Weights of a small GPT-style language model, trained from scratch on English Wikipedia: 19 layers.
Each number is 128 + 24 x the weight over its row's rms, rounded and kept within 0 to 255. Layers, rows and columns count from 0. The size above them is the row's rms in percent of the matrix's.

# layer 9 MLP up, 1536x384, rms 0.0502, rows 403-419, columns 288-383
size [ 94  95 100 105 103  97 100  94 101  97  98  99  91  90 105  93 109]
[[ 98 129 142 101 108 130 164  98 102 125 131 147 163 138  87 148 122 144 112 171 140 135 118 144 116 115 129  74  88 104 166 152 130 146 164 127 125 132 110 201 116 108 106 145  62 129 117 123 136 143 114 110 132 113  91 143  95 124  82 140 132 135 121 115 137 141  94 140  98 181 135 129 139 117 106 101 111  80  88 111 106 114 149 117  96  97 107 103 112 174  65 126 132 133 149  83]
 [135  90 144 100 126 128 119 127 104 105 132 130 126 153 152  86 118 139 142  91 169 121 116  99 161 175 136 151 112 137 125 147  87 106 117 152 116 112 160 127  92 123 139 116 163 128 126  94 125 141 123 167 125 161 130 147 135 162 137 129  95 127 126  87 100 148 120 129 130 122 104 120 119 171 117 118 102 108 139 133 114 126 136 121 136 121 111 150 141 148 115 145  65 122 113 114]
 [108 145  94  86 147 103 127 122 146 105  82 137 114 141  97 126 110 126 124 110 152 155 141 103 118 126 133 165 130 154 143 141 121  83 137 126 125 149 140 191  95 157 139 104 111 116 124  96 124 125 115  79 119 124 156 116 164 140 102 110 165 149 144 106 171 140 107 179 133 106 131 142 136 133  73 152 122 146  88 146 122 107 182 138 109 123 150 104 117 174  98  92 142 132 116 117]
 [ 89 157 116 111 115  89  99  54 107 117  81 120 135 139 117 124 145 126 145 143 122 133 132 159 144 107 100 104 138 115 136 150 125 132  82 118 132 115 128 168  98 170 120  79 192 127 157 130 122 136 119 112 129 133 153 139 126 142 116  94 130  89 104 129 139 134 102 119 118 114 109 113 104 148 127 117 112  92 101 131 152 155 145 124 106  96 143 127  82 132 115 138 195  80 123 104]
 [122 103 127 101 124 100  74 126 136 128  87 129  79 145 116 142 105 131 125 132 112 146  80 139 108 120 121 115 129 111 135 136 169 151 121  99 139 162 146 162  96 115 142 161 167 137 136 122 107 123 123  75 146 137 142 126 113 178  99 132 101 103  77 115  90 141 104 124 183 114 145 127 117 145  98 144  80  96 123 115 188 136 139 166 132 116 123 164 125 120 127 132 137 101 167 118]
 [137 121 109 114 123 118 100 105 105 149  99 123 147 143 149 138 160 180 161 138 122  96 124 123 125 135  81 115 143 121 109 163 126 117  92 156  92 132  86 199 113 108  98 137 160  95 127 149 126 141 124 128  72 129 115 147 108 107  77 136 105 116 148 124 113 161 123 124 116 163 158 141 150 135 111 157 100 150 111 173 135 131 132 141 124  77 144 143 129 139 128 119 162 140 133 159]
 [101 139 112 147  99 106 100 132 123 106 157 132 126 137 138  91  91 110 156 104 132 136 159  65 115 183 138  91 169 106 173 142 107  88 135 151 151 135 108 193 149 154  96 104 105 146 159 131 135 202 117 151  87 149 155 141 106 132 116 128  83 154 151 137 119 115 146 133 163 123 168 101  73 168 105 116  92 117  71 151 125  90 141 113  85 114  91 124 133 114 141 132 104 162 154 134]
 [107 152  96 117 116  98  92 131 145  93  97 149 129 141 147  73  78 123 151  98 130 138 144 107 106 140  78 111 141 138 119 150 102 106 142 147 137 114 103 136 124 137 119  89 106 126 135 137 155 162 108  90  88 150 174 179 109 158 106  92 126 148 113  77 131 123 138 112 119  92 141 128 101 164 173 129  43 133 123 112 116 114 120 113 105  78  96 145 108  88 140 161 151 109 140 154]
 [100 151 132 139 139  70 154 121 104 117  84 113 120 135 133 114 131 114 121  82 112 132 184 169 131 103 147 121 147 117  95 117  84 108 131 111 108 118 136 133 130 114 138 143 160 122 117 103 136  87 114 125 129 145  98 151  98 109 133 104 101 111 175 104 140 142 114  90 130 133 146 148 100 139 123 117 130 135 120 113 134 101 110 142 123 116 117 172 137 121 124 115 164  65  80 165]
 [105 121  73 131 110 156 146 155 129 137 115 127 131 131 136  90 142 143 111 135 128 129 140 174 116 124 154 129 122 106 114 119 130 102 129 145 100 168 107 140  63 149 136 132 176 124 138 106 161 118 141 122  97 143 110 157 134  69 143 147 103 118 139 131 142 111 177 139 134 181 111 108  93 111 118 131  96 144 141 131 154 128 131 153 139 116  94 122 158 169 155 125 199 139 144 147]
 [ 85 132 141 135  99 143 140 126 162 112 141 106  96 178 145 121  99 186 145 121 155 149 102 127 100  92 159 145 139 130 127 137  95  86 178 157 118  92 120 151 147 138 145 119 124 121 170 115 162 115 150 166 123 115 152 125 126 107 122 118 137 168 136  68 164 144 123 170 126 140 155 115 115 123 124 123 124  87 124 133 129  85 122 185  86 132 123 191 138 139 121 109 126 120 109 122]
 [129 156 137 114 128 135 108 143 184 109  73 108 103 113 101 153 132 143 107  98 118 102 150 128 107 151 113 125 124 135 109 125  93 135 121  80 141  78 153 142 100 114 127 166 134 130 138 114 145 138 107 118 131 138 112 147 150 131 132 141 137 151 145  90 140 146 133 118 167 123 180 142 142 112 130 107 130 157 133 107 180 135 135 136  53 155 106 113 156 106 103 149 150 113 114 133]
 [ 78 185 126 130  93 135 110  66 131 124 147 135  90 127 142 108 150 123 112 124 103 135  93 144 175 168 102  97 133  94 141 138 122 109 111 151  83 115 126 110 132 129 169 159 181 137 148 134  96 140 142 151 107 119 144 157 128 119  72 160  94 148 165 143 132 142 135  98 104 127 153 152 155 123 114 108  85 134 124 194 194  79 123  86 112 125 141 166 128 132 118 143 134  80 135 140]
 [115 139 118 136 121 121  82 116 146 139 159 108  89 146 169 141 120 124 130  86 136 127 120 105 140 189  84 166 145  92 121  91 160 148 124 170 156 170  82 159 148 123 115 113 120 107 140 159  85 108 151 124 116 125 105 142 134 180  98 144 192 125 124  85  93 154 164 102 162 153 132 135  93 160  81  81  99 108 126 131 128 136  83 139  85 118  83 155  94 120 156 159  75 111 156 144]
 [ 79 147 110  79 116 152 146 107 156 109 143 126 169  84 122 126 108 169 141 120 119 133  86  95 124  96 110  88 146 105 122 140 102 134 176 134 117 107 154  97  96 110 134 150 122  96 102 106 112 162 122  91 134 156 129 153 163  97 112 158 158 103 124 132 125 136 124 133 182 149 132 134 107 128 131 115 111 136 121 155 174  94 201 130 133 109 128 138 118 116 115 109 148 120  89  97]
 [114 142 123 135 126 112 102 158 121 125 120 145 110 156 164 145 110 115 141 179 134 128 139 144 142 128 111 105  83 124 121 109 106  96 121 118 128 113 106 134 110 161 150 128 111 138 145 134 142 139 156 149  90 133 166 169 139 135 120  78 143 131 149  97 101 120  79 156 115 108 143  93 120 146 129 149 155 115 127 160 174  97  93 156 112 140 109 134  95 101 113 109 143 108 139 118]
 [ 80 144  78  65 123 138 136  87 140 121 114 122 104 146 122 135  98 106 119  84 142 130 134 140 135 138 129 139  97 153 135 146 128 120 115 109 136 103 123 135 176 163 122 129 126 165 127 130 142 126 177 130  80 183 128 169 130 146  94 155  86 139 137 115  94 140 117 168 142 103 167 139 105 133 113 131 113 157 110 122 102 135 127 115 134 119 136 120 142 107  87 134 151  92 181 143]]
# layer 9 MLP down (transposed), 1536x384, rms 0.0422, rows 403-418, columns 288-383
size [ 96  91 102 104 103 103  92 112 105  90  97 102  91  85 109  91]
[[119  89 154 115 107 164 114 136 149 150 125 161 131 158 108 130 156 154  92 105 146 113 129  79 161 116  81 130 179 133 122 174 118 158 129  80 137 123 128 109 131 136  90 111 105 106 115 119  97 155 101 140 143 125 151  97 138 121 147 163 104 117 109 179 149 102 120  94  96 141 133 121 136 131 145 134 113  97  54 140 137  89 132 164 152  69 152 144 120 114 118 105  74 107 118 161]
 [137 146 101  80 163  96 130  73 136 146 127 129 152 128 144 123 101 150 115 133 102 161 104 139 169  91 136 121 127 114 144 158  91 140 167 148 159 130  86 134 151 111 125 137 125 120 128 153 132 122 145 117 113  73 131 117 152 138 125 132 133 142 143 183  92 110 147 108 151 132 123 120 125 111 161 165 146 169 124 104 107  94  85 115 128  85 140 135 150 151 152 119 153 128 178 132]
 [145 133  79 139 151 168 149 168 121  88 195 137 122 183 158  98 126  87 125 105 135 134  95 134 104 127 138  70 102 127  98 144 166 152 125 107 131 102 140 154 170 135 155 105 156 140 125  84 102 124 135 142 111 131 129 126 117 125 150 127 109 137 108 153 120  80  98 114 151 109 157 132 154  81 158 104 119 142 122 125 166 117 134 104 133 100 151  90 144  79 152 176 114 118 121 167]
 [131 142 113 119 145 118 134 118  92 157 156 133 152 101 139 131 170 108 161 152 115 158 187 136 121 145 125 152 146 121 134 164 145 144  45 150 160 121 109 128 133 138 101  91 142 141 138 142 111 141 108 100 119 118 159 124 155 107 124 142  93 133  61 122 139 174 127 145 111 133 141 136 100 134 111 146 122 104 157 135 131 172 165 156 113  79 137 170 106  85 156 117 125  74 109 129]
 [110 131 137 141 108 143 125 165 138 128  78 148 126 132 120 116 116  98 111 142 124  96 120 160 117 155 116 144 143 145 144 114 105 151 126 129 200  98 109 113  94 153 119 161 158 134 108 131 168 115 148 116  91 174 158 129 135  57 150 150 166 124 140 125 113 139 114 103 115 165 163 150 103 101 157 144 138  90 138 141 126  68 161  86 139 154 141 127  96  92 163 167 133 135  95  82]
 [140 110 126 144 155 126  82 155 113 126 111 115 153 145  96 133 130 169 191 156 115 120 122 111 132 134 102 125 121 104 125 156 121 115 109 176 126  67 134 151 169  97 172 104 141  44 135 119 140 190 102 139 139 117 135 131  88 169 142 125 171  98 145 150 127 134 160 168 121 155  76 123 103 108 156 114 105 135 117 161 104 191 156 142 139  84  93 104  73 146 132  98 111 148 130 150]
 [117 130 141 138 102 132 131 115 123 123  95 119 139 150 136 130 113 119  96 187 159 114  93 199 108 133 134 134 140 138  99  48 160 128 122 127  99 112  86 115 120 126 121 129 127 134 145 145 111 144 144 121 117 123 125 155 142 141 133 122 137 113 146 131 168 120 154 127 146 137 129  97 183 151 145 122 125 143 123 113 148 118 109 121 136 187 142 113 154 141 140 106 143 102 132 130]
 [117 143 115 153  70 114 123 128 110  63 109  98 132 165 122  98  86 162 146 106 114 172 136  93 119 127 107 154 137 134 112 181 141 130  94 135 105 128 145 161 114 127 161 107 113 118 142 126 124 158 111 105 127 165 145 124 126 119 117 116 112 169 127 101 147 114 146  87 116 123 167  89 127 193 125 108  99 116 162 111 151 100 143 114 110  45 130 100 118 136 146 127 117  93 111 126]
 [123 173 109 135 142 132 122 111 141 120 170  92 146  89 140 154 100  87 157 163 148 116 138 128 139 170 140 142 120  86 115 147 129 126 134 165 146 107 108  99 124 163 128 100 143 126  85 137 100 182 171 116 145 135 154 132 142 113 154 102 197 155 136 159 151  99 146 139 110 110  83 150  96 132  94 131 101  97 129 129 116 107 100 134  87 121 124 124  84 100 108 133 119 121 152 114]
 [135 124 132 128 121 134 127 108 147 111 122 154 166 139  97 130 105 110 101 139 168  70 117 132 112  66  83  94 147 154 119 129 109 103 152 107 164 114 115 127 106 112 139 105 117 119 147  95 105 153 117 104 166 135 103  54 136 110 158 127 174 165 109 179 140 148 150 145 127 131 118 180 169 147 167 122 107 122 112 125 105 168 113 128 129 114  90 146 118 130 121 136  87 138 165 180]
 [121 107 115 126 128 133 141  69 119 113 113 157 133 121 150 102 159  87 117 144 114 131 159  94 143 147 113 145 107 112 153 135 160  99 116 127 102  85 123 128 146 143 142 147 140 104 134  99 103 102 117 140 167 135 152 137  95 105 156 109  86 179 164 135 183 129 115 145 123 134 148 101 100  60 171 135 137  98 119 121 114 138 110 107 151 105 121 105 116 130 145 134 149 120  85 156]
 [126 117 161 148 111 167 109 152 140 129 146 138 121 125 117 129  95  99 124 130  85 164 209 134  85  79 129 128 130 133  65 137  98 140 100  86 109 145 108 146 131 123 113 124 108 131 118 147  99 116 102  73 142 126 116 144 118 131 161  81  90 125 114 132 127  80 126 152 153 120 131 176  86 151 115 202 138 117 162 129 135 158 141 165 125 128 118 159  66 157  72 103 141 131 126 101]
 [141 118 115 149  93  87 109 147 134 104 133 129 134 181 131 151 127 134 135 146  99 107  98 136 174 133 112 155 108 118 162 116 139 151 150 138 179 123 116 107 154 121 116  88  98 110 116 125 125 132 100 105 141  97 152 177 112 170 152  83  96 118 140 154 161 111 148 139 125  87 123  99 140 184 128 125 117 136 177 121 103 130 117 143 121 125  99 113 145 154 142 148  95 102  98 170]
 [137 156 121 110 153 100  90 125 134 140 104 119 100 117 127  93 152  86 109 114 152 141 155  95 111 120 122 123 119 157 148 129 121 114 147 117 115 119  96 173 129 132  91 107 140 161 135 148 109  97  91 124  98 172 116 162 107  90 153 136 123 136 156 148 120  74 143 143 112 122 139 135 153 108 139 157 126 123  99 152 129 167  94 120 130 146 107 135 126 121 125 164 109 112 143  81]
 [106 130 123 132 105 123 131 160 134  99 139 139  94  96 149 118 115 116 136 124 117 154 144 172  55 139 106 148 107 130 128 140 148 151 135 109 132 139 116 139 113 139 159 110 159 160 128  89 101 100 181 145  99 131 113 113 114 127 147 139  83 109 144 102 111 110 148  97 114  67 123 130 102 147 106 123 118 147 115 109 102 124 131  81 123 118  83 111 150  93 121 106 135 157 108 177]
 [ 94 150 123 130  88 166 137  90 112 149 112 122 141 135 123 104 127 162  98 149 128 155 100  94 130 164 139 115  99 121 141  91 118 155 131 167 151 138 113 101 145 122 105 130 147 133 104 161 110 109 121 131 179 120  93 100 139 140 152 120 123 134 148  99 112 152 124 134 143  80 104 154 109 120 148 180 143 158 151 107 133 171 102  95 165 126  78 117 114  87 126 169 137 111  91 131]]